python train.py --d_model=320 --norm_place="pre" --positions="rope" --attn_scale=0.206 --lr=0.00116 --train_tokens=368800000
Each number is 128 + 32 x the weight over the matrix's rms, rounded and kept within 0 to 255. Layers, rows and columns count from 0. Numbers have three digits each.

# layer 3 attention output (transposed), 512x320, rms 0.0417, rows 345-362, columns 0-79
127146093171154176149137166127083129117194167106110124151151154121100121149199159102153122137105111113163097128113123117145136145126188121133155144131090100155111140089075123150169069149147142072157095159097102081076095125112100091140150148
157078163090127128221140138149081117122143096104151094143075160112129120104146161122120154097143085094104153103100058094149136128125133097115136103112127183172140137105147126095125146085159118101136157155091145134180118132152054087131177141
134094134207117101195101128131087131205131079091114145156228155077154136102132109100158126131085122153147116108163120154107092147064133146166178163114124105122116098093073176090084116109105115090194172135103099149107107134102143135162223140
116132073198164146182124103189121080129161114179123125102135178105094120138133161088126141118150129168094098112157103130170107106095188096168154114146143122161152111123126173137116105126104129127154156121108122126106090140125112112166182165
113179169075158134129129074098141203115146182144131124173169111138115120141133107134119130136139162153208127142112068176152144146142105151131081104101136188141109131130110087112120139117151130080083146163132129113122162122140154120126078150
082147118132099153166069126097080150148083116093133107076107045062115108148114103186093142215136149118124103125150160100110128135150088089082131067191127158134127078125114085154177117086121245120101079140140110185059136128064136111102085113
081156089109139122153159156162176129129089182122109114094147083148125090084095197119061162132137170119109142115136076104127136112084115137117102158135168145105172103127170141143184187150119165088105089135105115130119143134136096157129122151
140150106095149106088173145110114108105128125109109094153139125108134092142137077180139087126129149122125160131135153102087184163133114128163115063087118119147166131153117133083156125138134129176164153109137125137172191138142149135101124147
112114088160124184099132107144165127093178174124136128089114165113116132092115141068165123166122132150126111099105134141184140076037095099144089095176125156121154069157120147131080166165081106135102139122146128117130070152107121162149154134
143148133108088092105068088120119163149118157091127155149119093110166091196101116107108122150102114121135099136137093072117155065119106095151147164074080152106152165151108138172166096125180161155008147105159177144111194096144167111094101125
116140081108144118114140117130180111135113136150095108134146108165115156166114147155149128115159153124102106150140117172114151132165167137086148137075101173118112090164187157115164128153157097114096125136135149141166127097124087115119109127
106134180098100124119149172138121155149114149120104132138101091124129087090117061147116121144124159094138102111159144113100173138167107101069088100086095166103095136135107118113113138104140122124074131147150171137145141142136146130107099120
115193185093148174106120140179149163113106094092141149132106113191121066115162146107109143135095125083086144134148118121056087105167127132077113085114119153100130117134170122136106200129168125145140115147125157198130127161171127116112131214
090131114173207118126069131134159212135103095093121154071112138149121146141171159161073155165097137134120119160078113163118148120099185161122166125127100149060077144133137129090127126142145139120051160108096205169130087091154136111219144077
141151155116166123103167138117108143062082091155088071124075125098170124111086103091096076182120094116097129138126138129112164137094143100115118136094112157081127075155115130189153095167093162111119080137120144084092133132134075151058122144
156146105175109154124121119159095151177112099114182153143145191150113127126206120126093102167131147168058144129074135130100147113084101091169101128175100052114156051105087174139099134151122154108183124123151087146126129180096109160137114146
176159141078124145068153147123159120078162151107153068101102092140123128155201144137124136076131112097105149118164146095072155119178089095071146055123110111139153161157188145160168145109163156186085106113156154112127139089138134099104109100
059163166125076118138102131067097186122147123137134182103140136148135114157090126153090120092142154101145141168099081128110208122107103154156112127098078143099109163111133093067112117092162184116159127143131152157138151135135137126109117205
# layer 3 attention value, 512x320, rms 0.0489, rows 346-362, columns 0-79
062117122090153087088158144112108106116225164107148184175139160073068129147134094113112100058124126098117146147192150160124127149100068134136160193107092129117138146131084132150119126152148119108144100063159188127125148146138103109163155145
119104186094097161117212127137174024100098130109159156154128120082052162135211078094141080078068127196117138102122132161115104090193162152178153107092088046045128129136165111131136200116139108136119135100169118091105092120161062118165136105
195149167095135091165176103165098186164088155112082150119103135096114131108110156159145148157124087146135107089101095183074127131107130162138152166099131137111153140091074141115145165083157161110120135104156108086148135142152127108156159099
088077178142124157165094092119143148105120108137108103097090087092188107159169117172161127168100106109107105175163135173097095152100182160124069104122077178192104134108119135156064163149109151122152133185134173229077121149182098176077162233
112077147086131174090137177118084170089101106177074069143104120167165118139178136143169165194123169079177196147086149095082147113102036156139073099097138098157101119103145143135134116155092131128174127098106135119104092106107132154161144094
116081098128088122173098177154111127092132144114134135062093152101183169066086159152190188203158126153138087108147130160116155103108135130077114081065125151109108176097125121143122096133099145092121174154105090143150090109159174101127133082
069129103115141181114142154089153186155148129137140131068133135155103144131130131128087094149112107150086098102111102098121106130098161148102116068198122109119113114141133129144119162142115085110149157184107110126139090074110142131154158127
107114096125151114125159128105110184139087165143055141103097175097074177060124126164163181084090148158117165095141127109130121178149153186104130161176116094154086152148107085107171181190131091060151130114126162040143130093139169110185148128
077159153207113102145087097157112133136119101109059171154091128169134139121193163129114073190131147148160144100125106150136088131084130147150091115212165152159181105067176122145075136156095087168178088153093151056173143121203166121116166142
141140063110107099131129113115153161159151162086143179093133107103127027087062158158157152187117076150154095099141122134124124120135161108110080138161096097099206171189132159109021140111140128103141109146101145125095133188147148125104101103
152141145114148162088117080092144132104124148136149081135104115114194102149088113102133038121100210089117101113116108072095092161147124198174125143165186121124127124147145138171214114135143100144099158186118122157061095106127162129190080148
118140097156126082117161146116114133102130196132140168143086141135173169099097165104148090084172150071156159101132138124147106139087107121130118175162116055145117119154189069197133106108112108106085138093078099142131133137089095115072121089
084133143115149094153111115161145097105137205124144153164066175112136159129126156119139117086178112109153108103162156086143131116162119100173079101093120105155192124158196111152139184092113092188181068161124109164115127161149130113025166096
163123023082099110197111132102159197112108209158102129125106163141131076077188144093107127192114103128113073136126142177158155129112067146126116111170161131154192108125125129142087117097155058141193179120186102078134112141160129129180118105
137145096132169124160179117117133129153116100140096038062161142102121139098189115162121152110090131090115108117093103094156099092131147142092156097157167099108092186094149092100194132152123096126132149070112142101142058140075120162059172092
113158124146157061124150078126092172123105173128158142197131139161112015117094102139118121129168116140135126142055078150114142117083148148053098123119109157164076170176064131174136132049100149099137131119121151120132110174098116165087143143
165150166096147200114136151154103105160103108053123089096153089166146108183122148120138078111112150087160128108155082082144102169169202189135096119097068165151069114171092184113153136127175094125065112135119123187114064100170176144073163128